Part of a small language model's weights: RMSNorm before each block, no biases in attention or MLP.
Each number is 128 + 32 x the weight over its row's rms, rounded and kept within 0 to 255. Layers, rows and columns count from 0. Numbers have three digits each. The size before them is the row's rms in percent of the matrix's.

# layer 7 attention key, 128x192, rms 0.0672, rows 88-95, columns 96-191
135:090157127115113034162195116149125109171116092110097166090140151153152152106101147198196123098120128122170182109087141181119093102169180063086040131151110099110110139121104173126128154134117164125112061131185106157158104148100124112106124068180193170180117187158125081065163142156120117156
099:135162147141129039153128123107133113154177101182081120155149161102117104101087101145126105150086063124102152139107148183124068154112142122137080089180135123104116118114133161139179170106093094117134054130149061123110111148162103132113137122117183160180128154158110093096144085138114134131
088:166153125130149153119087170049095073094144093117151122143154141144122063216128078135168110143146077107131091091125088137077172060142129123125121103149158180130139055130126133181142075153147082120170161094116151113144167142188111147129133108095092059137179160092130151134104156128113157082
087:118126105086117149083168053126185092129048132143114134143111148114156127153060166160136117184140169142153088098086108166071159132099123079078140110130121125199137151140131131066132098147194106135115146111095117143112102174177142106128112103163173120167175164153116145089144113176136135147
098:131179141188148028114107139100137108149161098146104116170135129119125090116103069128128089144106074110104168130102144144117101150090111100166071089197125122116094090114130168134171137121106128134139090171152056100119150144175089160129138165099156175170138103139119077096148103102114160127
105:058130132107148057151155147155146078213081091154118158119157155147124131098066137198207149108132146117163168151126135138123091074111159078120052152126084141140089131104110193151187113157126171163138116136165102139145081162071144114117114136133134121176154142119104100106147124089138094115
106:191156147162106080161179117082096084101153097129088134141134139155125063121102039171093164154117040092129118132107143147111103132138173108107136132146160139107106103091139101137146083082106118083122128134176087083125138099184075179086126142052132146118123147122147071143123146121143137116
097:108094160139119107138117144098139074111153101154087089131152099155129089091057101123116102157120101123134143101140126088030087131131124079140078104153129154108111094124148179165189157080120082131136098104125118102123125140172132186115173138052126139122171114130139130129105103104100145112
# layer 7 attention query, 128x192, rms 0.0695, rows 89-95, columns 96-191
138:093146110071132123149074131114095131070109184133091087174144135120069119173136199055093103144153118180108128062137101123114148131162103169121153117132156116093132136164101116113158168109146072163122115092087159159103107104123097170129111112082112101065179117147128189176111071083106167137
088:185185125144126083131050131133072136123164146125164163138144174136121100131145076163099098106075107121140091139208123138188107136115167092138149164102138145103106101107144113164165124109108120146102139146103105063114109104163089148119111167104100124175172041108084106193057101076101172076
075:183141165163114095131153115124157128146164098110160171109134169152087074115134119144099109159175109082193125144122179118098141166090096116174128076125100067140131070140114077122208085137100130166120154161063094122113134139147110123149122146161133108141148065088143161101133152173143114117
140:091123098096145166149061118098107115068126193148115082199102087089085143151122185047115130144140169164087109047151109096126152146144103185129146135117144129113142122143067121093158150098140076124125123098080146150111124079147124197109084115079102111068167121122088168139089070086098170119
101:131106138113115085184127087159123045149165117141096118135106127138093145138109128136144146104077099104145143071120120138085083149096162120139091175148160111160110067105121152178179130111092080145169128105170095142167138122145100167115186148082128139140129138125124104082146127097110171131
103:096151139144138093135098151144121146082165172159168119161143143118104117112113108094106086134133078134098158104163162109133116111117133141167119108213143190108126073173083139133143149083132088101129103156096125102115158092176075169062112112078109101095169114094164116154116106072081175080
106:134104121093135180161066152079125133070136173122128105131089185069100104172156169061099103153140142153123155066199092123090158155117120161048157121102173167126142089163101128111151117135119086129127147094081145087124084126139119204115105116085100132087162139118144146161101070067114198073
# layer 7 attention value, 128x192, rms 0.0669, rows 64-90, columns 96-191
106:136190157062129128131117128092096082104088141169100125109155118159100144191173156121142154097140087125110128054107152190129118114117124175090151161152206117071151154132096186170128141126109104175179083113124099171130102113133119140117049141101133103110147140157049125124107117097094158088
092:161142171171201135143110174146137093116151122059032123123080123105131121078177130105134083155159107146144121130112140076092157126099129127125065120123116102114134155136151174174148162138118141183137132091118113188121145108128061115114164128181080114142152105130080151054164117122101136111
092:132119154142104141188136111130075123118141145119102138162126097128147107113087114122139112143117129145129121161115104148133057133105113126132163114063099053150129157110130129145081113130092136112119114135136078195191142111098077163105123135108218175107107152192199093064161093150117114075
097:141162176166162074092104162139113082116125137096138112139103100094123142128154152096108147138096138130108085107149137170166123136109157148151129074191166139160075118185146167143108150111099108095168103139104101131151117149140148115087149101130186176093158111149144133034147107088084160084
100:129126177182166136101136147149172176092160153157103132122131103105139126095180154117120104102094134146144085149162160123183162108106158126146038095156094176060136146126123110121103125185158123204171089092093130164083166119137135094115145117168107091140159116092127177129134104124094111116
101:117186086114123119108120120104115091138110123143156125132167120163099120180172138145126119063121090126134173125187106110119201013122094103086190182171173157140149102086112130169169153127166112160175096104155131127140102162166108143148126155136099069118125100102149117165033136140133094147
093:140150136130165123148124131131084117112141122154138148144138082131131109142101140107094103167129171135133128132169120177155117167106121140137182092107097166118173125194134086131072114192084137084092133116127070141144076089147103126148072138118197170160158128102193096054191110127163107118
128:141162105117121090151128111128146062121095128129124138149164135110122082104080118122110142127104171139097159139068086199091103140112114109114163120133192123165104142135120145115170137108094119030150078084169088138116090110117073115155094154103165156177132167193121063092196100120158152184
111:170156059096115123157144124123077136119133123080194112125085112115139137144118117134144157125100104098107108084113113127106104097145088140084177162078156092154119123131139108162136097058106132036111142107179139124149038126139110142168107110094125150122107152158179074081139157114150132187
106:190199062103108114102126098151132112142073118153183092152172064157131132162074120131113115122140088122116136134114085171131094088129133124168205134081151086115162161125145156170141077110133120107114180126126141071142169122136118157045127113109158124126095184154172117079126151117125138130
085:151120152092099137114138140125137157091176149167139169100147161161114135136111155101099161136155193142109164118162084154093115158172129129106142170092140116108128142137104125137098167114134133125076142161123153149102124105081083142124084106123202068137145131126152103198190095083147138130
108:136142138136175160110126189154152096054183118113120138130060137066142102080178137117098104085157192104138049112183151183132112156068127170069097059209156106062143131110106074138104146147150124081109115088089123165085127089149101107117143138131130173145147175083114131115184126082128127081
119:180111180096125167128145157102116125124108137097119153153147169081107151125077123108107156136132153129134130104196123152179142154080160130112128105085133167137153163133136212116071163103100107111107086117117118165143084096113115108124170120115167111140183142076087104118239131086092152141
086:143115050129193175132137074154116121109113129169165132130142211158162081214061109125126130129086128167129103120154127110146139092108090157118157110183142132130155141072156101084153071189175161106135151130110123190135163151127111145071121113143111124083130125125229136114093150099108141151
111:132171132154185127116135105146185140155101122163140116123162097183099178137133143140128132058095104133141105115088178169131120110115140145162128140156113116075148124137110176138146079168127130198158125117089139070099156139146186088086144121124141124128132117140040141144069136115077148151
114:063158109125107156102097091105106155120152128122195114148155158148157120157068124087131136197104157119101144102171058130109101147120100136121196135078153104162114114159131098099080112123124118143023153122132180103120092163132128172154100136124158125108121131108161131182112150098150123129
097:101136132121140146146123089108086137110142126151149137129121117073190072144072138121126121132079186116107129159151083124100072137118120114080196126132131134197103132138154117106121081122119155092081104164100150092119082153155095168154076087130095144105137179124242106149164098126131141114
105:128097136084181161149148164116131198111153115095150124103153158112134096129125157108120144143143151122129100098211148120148180115125156134070103160088141200182162124129137162165109128094136119106107108106107131154148064158153094118108108067121112065119161150073175133134138131121120109118
104:104112177198183133131109078108111134132178115121123152124170104131135147161101128113151055181069181159102071120113126085120129174125117140161138104202126150137088146133138096070153135230113127185104123119134159117060138144164117125166115139131107146113131096175096150139127130149108102137
108:082119159188125131175104126080118125141139115151158139094177146169135139128107144126123110102177120130105154119072100150109058100132122130142136160143116115108131152149152111053088097206063146098126152105153122123105135139113236123154120129097157116141146134194106101180125118145111130123
109:144109108082180075077123150126118136113167114079213124112100155135138141122172130122109131172062179096128095113153131173171151129172103130145167148143163179179105097093091104100131145125100129095094163131150120119142106168154170120129101050122111124141102103115127066102111168124123123148
082:108142107147099075145072140149148098158066145103124131115082152090134152146113067141119145125041093100136136131135122133118072124125119125197112124186126061174076069116154134158217106102082124161127116143159084105158167094125141112097126168140114160132123137131163108152111155133126121136
122:092047134113125109155131153132131133139166110199093123121154129186174176092127119141144124135041191140111134119076157132118112084095075124158056179175139126091117099121102106081151106201134137123131146128132198108130117107137134131231075165130096166135141118170129115181097115151144061127
091:112150100106036113134132146119154115148112132132160084141126102107104106173076124132119151120159135121117161153127073151097083086139135105164223143109131134129137121116154107144112123084103124084118183141132153099135168155109168156146101140114153158088097153105152064137085150122179159144
104:094142168144113137104100089125115103138099136167004140175132133141099164151133124094121119118131077124142146122118154170126092154081139126119071102136121031094123165171081184083114150132128093194107047101062122101074112110113100142086160168156111089143155161146113159093171122142079124143
118:163126064094091145161135114120093109137099144105177148133122102108143173156122115136124159136118131090137142127144091161164070168127108132115194121076148074166108108126161078140097131078144138022067123153141088108161065124116087148101102132135120191101145133102199096131173156094182154140
134:075059142135148131163130168108141179119167123107108134097103196053141100066175140125100120147165199109132104112155146106131137123116142126081091151152134230104117121135103119109115124126133123119112119145141131193127113142123080130115109095130104107150148152074143118136124105112130097092
# layer 7 attention output (transposed), 128x192, rms 0.0646, rows 64-89, columns 96-191
088:103104105166130133168102101120129093139140169142131089151149139190151128135122225059132103159113150149080139102112092127117146142121121069173150164115151099148149117172090069085139159105133124090181127151157145096115157055141061177085102125117157096069154160164150198096104145176087144178
097:152151139196102155137116102163115155080172121163207123097132165152161124111155101122118107117125104129136108221135119166167110158142118102201207144083164096096118085071125115154136123113088163030069156202101096061117129135197105132128106152126134108129147116127150162163097090090129125089
096:153140117149116110103112197156115159111074132144140138085174147114133087046090140116091124144163161099146102150136094162146226104116147094143168124076144116103125144087125102087088137160075136105121136107108116174174020203120108081114094114110149155127187128118168094055116050144127119099
084:142160095190129148131109159106135102159193101153155118145105162119133133149146134069132108095084088080133127066130111151127079103115093075139138113184161123083093105093103141178152139126140087095079139097115149079074212111151121140163095170109079127184174109116159130155087110138137109157
093:187125131156122100150174119162129140089208139139135094098127145179114142167160127093111079128126073136126087115181101171203158162161069123101206157121084086152168115092125162173143083099144116076066150111089138065103155123189121154149079128131094086149087077148164109241110145150165080122
105:097104092102126156120102143112100185123123107122096101157133178092095172151109107095149128111082146183124075141130107136149146151164094096104134115097138150191108162147150161141125123134158114146183059178081166170123093176096122209091174087124107109084053105181107121096151164071125095159
102:084124071193086175143100147163123130083065143162114137119089090098114122097153090127109152110146159114112134103109050154093176091101170148020119107116138130113081123086152149139086145129135150162157128192107046139112110118154140111128078102103149172086134122154131078073145066117060143092
118:121164115163133120159147100121098094090094135171083162145178126048117152024097136175162122160089136063086163113051100109070128158113158081143172165075149112135115112072076128087127187114150130133136173216131081177127078134111086089148075149097125117192158160155134176096065134138125143134
098:092125135092119142174103100103146065109093118091101189106125073077120139083122160151117114122114159063167195147095120049026171131098169109069152128134111134099168123092117088102115170100121137153124139094156131130152103190114100075175078081155084163105143153124101130089131110149125143193
104:105084127082104179130117153086150121085051139097110140132102084111074181140150171145135134136197215163162144152129086079172184148127167139114155122097109115109162162168109134122085143133160146139130127137093174179143104186122162118155096123150113116075114121143121164128135150121155106177
091:151097122167118204148137100166140158058093140164154124205060108135126132104169172135104095125110111137138121200088123141134160123093123132089138141076104130138164125110089124117077133134130099163159143153128196156091106166159169086129082096162138133038111146127131144166123132185090136128
100:204135116154141124141131122117122079139155143159117091069132166130134129163107135177134094130133077062111115061178083086082178155117118189115181155156129103104115117090097033129118092105083115119110172130145079108089176136199076152163119078126048129134108112095147125096118142115130131151
106:049164068152115091127077063148129126143118206115112130130140104118094103139083134169146133197125120170098119054144127106132123121132121159133223094154131123081138090139123066146161136140165141151155092130141155118085197148169091119146082135109116101127085149175091135136096161128090146147
090:197109140068129118146152110088111134122101153101145125123121141134117134107154200137106148152174142147121107162108061134166166161155078110074168117081110148132177137163105137087072116153125124159113142077128140116072077130137135166193076082120063111062097186081075128196124134145142124124
113:146143130088134090123153126123125158142192129097120094148197109156094169176137127110101114147191118159126120113132076122183132187141126122237163142115113143166172146165122148110102095138169144109135133143118173133089207084148128162113133142125143115131112105127125160159106170177149114180
116:121063126134122249103121113098122113125088134134110157111111120091112167137132145100147135123121135158132150064084109105100166099131155127094086129159081163100125168140124129073109125183131159172169134085089149185127119117110159084162130133135078147090157158124073160115164155129153118176
098:112138075173108153086125125115077158104041145118121149131143135073083154055118116146151123159136138146124154165104082125143214091114145128077138100100151160119117152087121130144105178139153102178092166110119098168135078140111170123139099136110079171145120150147125129118114085151147153100
115:142085089100100226130102106105165102076040162134115144132098110113102132128177191157129142110114149136164118133109080108162183115118124134051189111083086120120154142094092122098090099127161172115112142133096146116109113128164161102164101104171089112102070148122093136184131142141123146182
080:112155149177152119107109151205102177133145142149173113126168119163134129122147090097063119110127128145120116042152116142102126083143114128144139182153174151131077134134125145161178105117157101184127125089103103152115118117134097126128049149126109110156153108147168097198152090143114135076
103:167141096055155126118166122153161163120164088118121110149166163152121111138102088105174142099101121102087102124103138135164118141062130119185164130114139138141099125131110150111107120075103114123105110138096108152156123068122122135068122137174148164146118134142199184079117128158112148136
112:173163145114141078132092089110133079090107111132094136168196077099141147110107141098145118134101075086149172073136169030069137105138108159021120132167128118106131102109119106128137116157143169174128123118072129176102237086149107106145069113125095147185129105133087104127130171109111117110
097:108178174158140006162142137144107126174221113124127107123154155136150109113066105118138126118106123122104167124122167149085072149132130087132079108187194128123069139149149147138147167133088092124143131086191096117166102126099099151102144136114173143204180129132118105095145089110138121099
121:133115154139165135153183120200171178153125079187151110133156146140166076077178104148111162118133152128156136188131120122190130141097099095131129148113134118176093146121119157147094111042090148122177131138123107123140107083144148172124126077126160102055132169137112098107138106174062137105
095:053097103094135168131138145093116106150001145098117118135115109127157149105123160146139153142160183146124124101109115130102190106115171137122094125152151118098103168174182133105139144136128135170126118121219118187175061177024159098120151104131119138123150180135085139097196128138124107121
106:157163166145094104110134163142075117128183169148131087080127148090122106144140191096125138106119103119128133154164154161119097157163113043143117167182097125115103088148117099155177155130126132084131128145160108118139128114168034186136086132069158069110136129117138148130065066062120140102
104:108153130139108067160110132107127080162069109108093170157090119044102123074098151197174141105126145120164155087111128144107143132115182114068041098165149147082105131134166112139195177151118147186148095101157103176115048169059125089126116144123106163118161144117104145074166106143112159106